Weights of a small GPT-style language model, trained from scratch on English Wikipedia.
Size: 9 layers, width 128, 4 heads of 32 (2 for keys and values), MLP 512 tanh GELU, 2.94M parameters.
Architecture: LayerNorm before each block, learned positions, no biases in attention or MLP, tied embeddings.
Training: a variant of Muon for these matrices, 155M tokens, 4124 steps.
Each number is 50 + 12 x the weight over the matrix's rms, rounded and kept within 0 to 99. Layers, rows and columns count from 0.

# up: layer 6 MLP up, 512x128, rms 0.0952, rows 472-484, columns 0-127
# down: layer 6 MLP down (transposed), 512x128, rms 0.0718, rows 472-483, columns 0-127
up472:54 60 48 58 70 28 41 50 63 35 52 49 38 57 51 56 70 33 53 36 62 54 57 37 56 62 37 51 57 54 52 62 46 52 33 26 63 45 54 32 46 32 61 67 35 45 37 68 37 49 53 43 35 82 38 47 64 55 54 29 43 58 53 59 49 67 36 67 39 46 58 60 85 50 34 41 34 41 62 40 35 74 77 41 51 43 50 35 53 58 53 58 56 42 54 73 45 47 61 34 34 43 37 50 47 21 38 56 51 62 49 44 45 47 52 45 62 48 48 61 58 48 53 44 53 58 52 59
down472:49 45 44 52 33 60 60 55 29 62 43 47 38 51 39 77 31 54 56 52 34 38 68 57 38 69 69 85 58 62 48 41 52 51 49 52 29 56 57 54 58 44 26 31 53 65 38 41 49 47 43 55 41 46 56 39 37 55 66 59 44 39 51 65 45 41 48 64 60 60 25 38 27 43 56 40 58 58 27 51 52 61 61 52 34 59 50 52 50 42 41 56 37 36 41 23 56 53 60 41 35 45 54 61 57 66 46 51 56 54 58 51 54 64 54 34 48 37 46 63 56 67 67 74 59 50 47 34
up473:48 35 47 54 43 67 47 27 45 37 60 51 48 49 34 55 44 39 43 57 45 38 47 26 56 79 47 35 40 36 54 43 48 54 41 50 53 57 58 79 40 43 42 37 59 58 45 44 51 74 55 49 71 54 73 50 46 52 54 77 36 42 43 34 68 55 37 43 50 65 52 61 78 38 53 72 59 37 27 50 50 53 63 65 45 39 76 64 50 27 28 39 65 49 56 38 48 61 48 55 64 58 62 43 62 40 40 39 35 42 36 49 83 48 41 60 39 41 59 49 47 56 57 35 37 56 53 58
down473:51 58 47 69 50 58 57 74 44 51 70 57 63 40 60 48 57 66 45 44 44 64 32 39 40 52 55 64 44 52 63 55 38 48 35 49 56 45 40 33 65 58 56 70 54 58 41 45 36 21 59 59 22 67 44 69 64 43 50 40 72 64 37 78 52 38 51 64 34 43 45 38 60 69 43 41 36 54 64 56 64 41 43 48 43 53 63 22 48 38 67 44 57 33 45 57 46 38 27 44 61 41 45 45 54 35 41 55 44 63 44 44 61 52 39 43 42 52 57 47 40 64 53 36 41 31 49 59
up474:54 68 39 41 44 45 47 73 63 38 38 64 51 68 38 45 46 54 54 63 37 56 61 59 56 44 33 35 48 40 40 55 43 50 58 56 40 31 46 34 59 60 47 51 45 47 48 43 34 61 49 63 58 43 30 47 56 56 62 30 57 60 51 70 27 51 48 65 40 34 62 48 75 36 44 32 53 52 54 56 55 52 80 34 32 62 45 49 66 45 47 43 06 63 55 47 56 48 35 50 57 76 45 35 28 49 49 57 48 62 42 37 59 65 52 47 56 70 50 49 38 57 68 55 37 63 46 45
down474:65 63 53 48 64 45 34 26 34 52 32 35 84 65 44 50 52 44 47 51 43 48 36 57 33 67 61 61 48 71 42 24 49 52 59 53 59 59 26 76 47 62 62 41 37 35 46 69 35 53 40 41 40 34 56 61 44 44 55 59 34 51 40 43 67 43 42 53 35 56 51 79 48 37 45 67 62 52 38 31 53 53 38 57 55 52 69 58 54 56 58 31 69 44 47 50 37 56 48 46 48 40 62 57 55 48 38 44 49 49 63 39 76 38 45 40 56 53 46 41 64 31 49 75 56 55 55 69
up475:63 49 56 39 25 52 53 53 32 45 50 56 45 58 53 51 78 44 42 48 71 25 54 54 45 52 56 46 52 47 38 42 59 51 48 35 57 40 70 36 59 59 65 38 56 64 50 44 57 58 45 50 43 49 43 45 65 31 73 55 49 77 45 65 60 51 67 60 38 46 48 55 37 43 53 50 51 48 41 33 55 35 46 45 63 31 62 36 51 42 41 64 62 50 44 45 57 58 62 43 50 56 40 46 38 61 57 38 42 49 47 43 60 38 55 58 46 39 33 48 48 57 39 38 47 39 50 80
down475:47 49 57 30 60 58 33 52 40 53 52 44 20 65 47 45 64 54 57 38 40 50 49 66 34 45 45 57 57 38 67 39 59 49 52 68 50 47 53 32 44 52 35 51 49 52 46 51 53 57 47 62 50 48 62 52 67 50 54 60 67 56 42 56 43 37 59 56 26 56 54 38 62 40 49 48 43 39 49 42 66 46 52 49 50 52 59 44 47 57 55 41 47 44 55 31 64 41 52 51 49 40 53 48 44 64 53 60 50 39 56 53 64 41 43 49 30 56 47 54 42 54 51 54 40 74 61 56
up476:58 63 48 40 44 45 50 38 34 40 52 42 57 44 47 34 52 58 54 40 55 56 49 51 39 31 54 57 53 48 45 44 59 39 64 49 49 68 55 33 54 44 52 61 47 41 56 54 44 55 52 56 47 63 49 63 50 43 53 42 35 48 40 54 41 52 57 64 50 50 57 67 61 51 43 73 50 57 53 43 42 64 37 48 45 51 52 34 58 53 39 66 66 44 29 62 36 51 43 44 73 52 66 42 58 35 51 60 58 39 65 56 68 38 51 59 46 43 26 55 41 52 51 46 52 57 44 41
down476:58 50 47 23 34 57 48 45 51 48 60 58 50 53 69 57 69 40 48 50 49 36 48 52 54 47 43 56 42 73 67 48 59 48 74 61 36 54 44 41 55 55 41 40 74 62 47 56 37 51 66 49 52 47 67 27 44 75 55 54 58 39 43 29 44 55 56 61 30 47 60 32 49 45 47 50 68 45 39 52 48 46 71 44 39 44 38 36 52 67 60 49 42 58 72 41 52 37 47 47 52 49 39 47 49 61 56 46 45 58 30 50 54 44 50 63 47 39 43 56 46 33 55 55 53 46 49 39
up477:40 41 40 37 30 67 39 44 62 55 71 37 42 42 47 61 76 50 33 72 46 55 46 38 52 38 43 62 40 54 27 68 31 52 54 31 45 51 59 40 54 47 54 46 79 36 50 48 59 58 51 56 47 47 52 47 43 47 46 64 39 41 60 72 66 56 74 50 51 59 52 41 43 52 44 43 58 46 62 51 41 64 61 67 43 44 58 60 37 66 62 63 27 57 37 69 43 50 49 48 55 50 55 64 59 28 49 36 52 61 38 44 68 44 47 36 63 36 61 42 35 40 49 50 44 62 41 47
down477:48 34 42 55 46 47 44 38 61 69 53 22 86 37 46 55 61 67 54 37 59 47 56 29 43 59 53 57 52 73 50 49 47 47 65 63 49 33 52 38 46 47 34 45 65 63 39 61 70 46 51 54 47 40 47 73 55 59 42 64 42 50 59 62 57 55 56 71 62 60 54 52 48 42 56 41 61 36 60 50 36 38 50 52 48 58 36 48 49 58 23 54 53 51 44 45 40 53 51 58 41 37 53 65 53 54 60 33 33 61 42 53 09 41 51 43 37 63 51 41 45 47 51 50 57 47 25 41
up478:51 41 40 43 47 29 46 77 46 56 52 70 38 52 54 42 45 63 45 27 39 68 29 48 62 52 56 77 70 68 28 45 55 39 53 48 35 78 60 40 28 34 41 35 45 52 24 59 62 69 54 39 65 41 65 42 30 58 46 41 49 48 40 87 63 59 68 55 70 58 57 52 41 54 39 58 27 58 48 60 39 60 77 21 45 75 48 17 39 23 64 50 33 62 45 56 37 49 53 58 61 56 37 44 51 60 74 37 48 33 53 58 55 81 55 62 31 57 38 55 48 52 43 61 52 47 49 53
down478:31 55 93 38 34 65 45 34 55 64 48 52 24 59 44 73 51 72 56 54 52 45 59 72 32 50 45 72 44 43 74 23 56 56 44 30 66 58 46 56 67 52 60 27 27 58 48 39 55 48 67 59 07 60 48 68 52 59 46 50 49 41 52 52 52 73 51 63 38 51 58 34 52 34 40 44 62 42 61 53 52 35 32 66 46 45 55 57 60 52 44 46 36 48 56 64 50 74 38 62 51 56 69 47 53 53 38 53 48 64 43 73 26 41 39 40 56 26 33 34 56 62 48 42 34 36 59 27
up479:31 46 56 42 45 44 28 52 44 31 41 45 31 33 47 56 39 40 47 42 54 49 41 40 76 67 32 47 60 57 55 89 67 46 61 35 42 61 66 26 57 47 46 65 25 43 29 42 64 53 42 62 38 59 60 33 55 38 44 35 50 32 53 62 60 67 72 39 57 47 65 50 59 56 62 48 60 55 64 44 57 56 84 35 58 70 47 54 43 67 44 50 37 42 37 48 34 50 49 59 51 67 47 54 58 40 56 25 39 65 66 42 53 70 56 32 38 36 57 40 50 48 53 67 60 69 41 54
down479:60 72 46 51 46 42 46 32 26 60 56 27 41 37 38 52 46 45 57 32 53 46 75 39 52 48 32 50 50 50 47 57 68 53 53 40 59 32 48 63 62 74 44 46 62 53 32 39 30 49 67 36 37 58 27 45 35 69 42 60 41 37 68 38 76 68 40 67 31 57 44 61 60 51 66 67 20 71 31 48 63 33 41 49 19 46 54 55 55 56 74 62 43 66 55 55 58 29 33 39 48 46 36 64 47 81 85 61 34 46 53 50 59 43 66 61 67 56 34 67 50 50 50 57 55 50 26 46
up480:38 55 60 62 45 53 50 40 63 50 50 40 44 71 46 46 35 33 37 39 39 66 52 69 41 38 42 49 35 40 65 54 63 51 60 59 62 40 67 60 28 39 53 26 36 64 41 48 48 76 43 54 41 55 44 58 53 43 51 55 26 17 59 56 59 58 37 40 39 49 67 55 61 44 52 59 39 54 82 23 44 62 69 48 44 47 50 64 83 53 42 64 52 48 68 44 53 38 39 63 52 59 65 43 41 77 50 67 60 46 60 59 41 33 50 43 36 47 60 26 37 66 61 46 37 43 45 40
down480:42 42 57 47 52 58 46 51 51 42 46 57 29 43 65 67 38 69 51 65 75 43 28 30 70 55 46 61 43 63 42 57 59 35 42 75 53 37 55 40 67 39 59 63 39 35 54 30 45 37 40 60 47 58 45 45 58 62 59 63 49 58 51 39 42 45 52 64 62 46 46 42 47 50 33 27 68 44 47 58 61 31 53 53 51 47 36 76 32 43 61 71 55 58 53 52 33 51 49 49 43 38 55 63 44 36 42 37 41 38 55 66 65 43 50 40 50 58 66 50 77 57 34 48 55 33 54 61
up481:47 31 42 58 65 60 42 54 59 55 44 52 35 41 43 72 55 58 48 56 40 64 35 44 70 65 38 36 57 51 56 41 56 65 53 38 59 41 52 42 55 37 38 48 61 56 49 42 46 51 62 72 40 65 57 64 41 75 39 46 33 53 48 66 52 44 36 57 38 52 47 62 44 47 49 31 29 54 48 71 42 51 66 53 54 45 54 56 55 68 60 47 62 53 34 40 50 49 46 61 47 56 38 21 64 49 61 45 29 57 43 42 65 53 56 29 43 33 43 41 44 54 49 44 50 50 55 62
down481:52 42 40 53 41 44 47 49 51 63 59 34 62 59 57 40 45 61 61 46 46 42 60 48 51 54 65 57 40 64 43 45 41 38 80 33 39 42 54 46 45 49 50 56 57 67 35 61 50 46 50 59 39 32 51 20 53 67 36 69 38 47 39 51 62 43 56 54 71 45 28 67 55 35 51 70 42 53 38 56 48 51 61 45 53 64 49 52 51 58 32 45 43 66 48 46 57 50 60 53 70 33 53 28 59 45 57 43 45 61 55 62 32 54 48 57 30 52 58 62 51 44 66 36 58 34 47 41
up482:44 59 57 51 67 28 65 78 62 47 39 64 45 53 33 31 44 53 60 56 64 35 51 50 49 44 47 39 55 61 37 67 55 50 63 30 55 30 27 68 50 56 49 56 49 30 70 41 54 52 36 32 52 49 53 76 46 47 46 54 45 63 41 64 30 80 70 48 28 39 24 32 49 40 33 51 59 37 78 54 50 63 52 36 47 58 41 72 62 52 61 59 39 46 35 56 43 54 78 52 64 43 42 61 30 57 43 65 47 66 43 48 44 42 50 50 45 33 58 60 51 52 45 31 43 52 65 70
down482:57 50 58 80 51 51 54 29 64 36 42 52 21 52 47 47 56 56 66 57 57 48 39 60 42 57 54 70 44 53 46 34 60 47 57 38 38 27 48 49 44 26 61 32 34 59 36 36 41 36 60 44 47 51 63 48 44 53 39 46 55 64 52 42 56 43 50 52 60 39 60 57 67 45 56 59 62 61 41 63 61 49 56 49 56 45 56 63 51 48 54 42 33 55 32 33 70 37 43 62 50 50 69 50 74 57 68 59 74 67 39 54 53 31 41 41 52 28 50 47 43 52 68 48 32 41 59 43
up483:55 53 54 58 61 72 56 43 47 51 46 72 50 54 40 55 29 47 33 74 43 37 46 16 51 53 40 47 63 74 52 53 49 56 54 38 52 43 64 61 48 42 47 45 41 41 36 48 50 43 50 51 64 52 64 64 37 54 55 52 56 50 57 49 38 50 47 45 60 49 33 63 66 50 55 50 64 48 55 47 43 52 46 46 59 55 54 60 53 54 36 70 44 52 54 45 44 49 39 47 53 40 43 49 44 60 33 57 52 35 53 53 62 59 67 19 66 29 44 43 56 64 38 36 56 43 43 65
down483:41 38 53 61 59 41 44 60 55 46 60 49 44 52 55 26 52 43 54 37 52 47 49 41 35 74 62 37 46 56 65 40 53 48 52 58 59 54 58 48 42 43 55 80 46 48 56 43 40 12 43 50 51 60 59 54 45 42 44 53 69 60 61 73 43 37 49 39 32 48 64 61 46 49 50 51 64 51 70 31 49 56 61 50 66 66 41 37 39 51 38 45 55 40 58 35 44 53 50 58 64 33 63 61 65 41 53 42 47 50 50 37 39 35 26 56 62 43 49 55 40 57 59 48 61 47 58 30
up484:39 25 32 44 61 48 39 65 86 62 53 49 47 58 56 35 43 42 83 44 60 60 48 66 43 80 54 62 62 49 45 33 49 51 50 58 23 62 51 40 58 54 45 34 60 38 38 50 57 54 58 57 39 41 55 48 72 57 38 55 33 44 57 50 42 63 41 26 55 57 42 56 56 34 42 81 15 64 35 50 57 32 61 57 60 50 54 67 48 63 63 44 70 43 60 62 45 41 60 34 43 54 63 58 47 45 73 39 52 60 50 34 73 39 53 62 40 48 27 65 38 31 63 46 38 62 45 55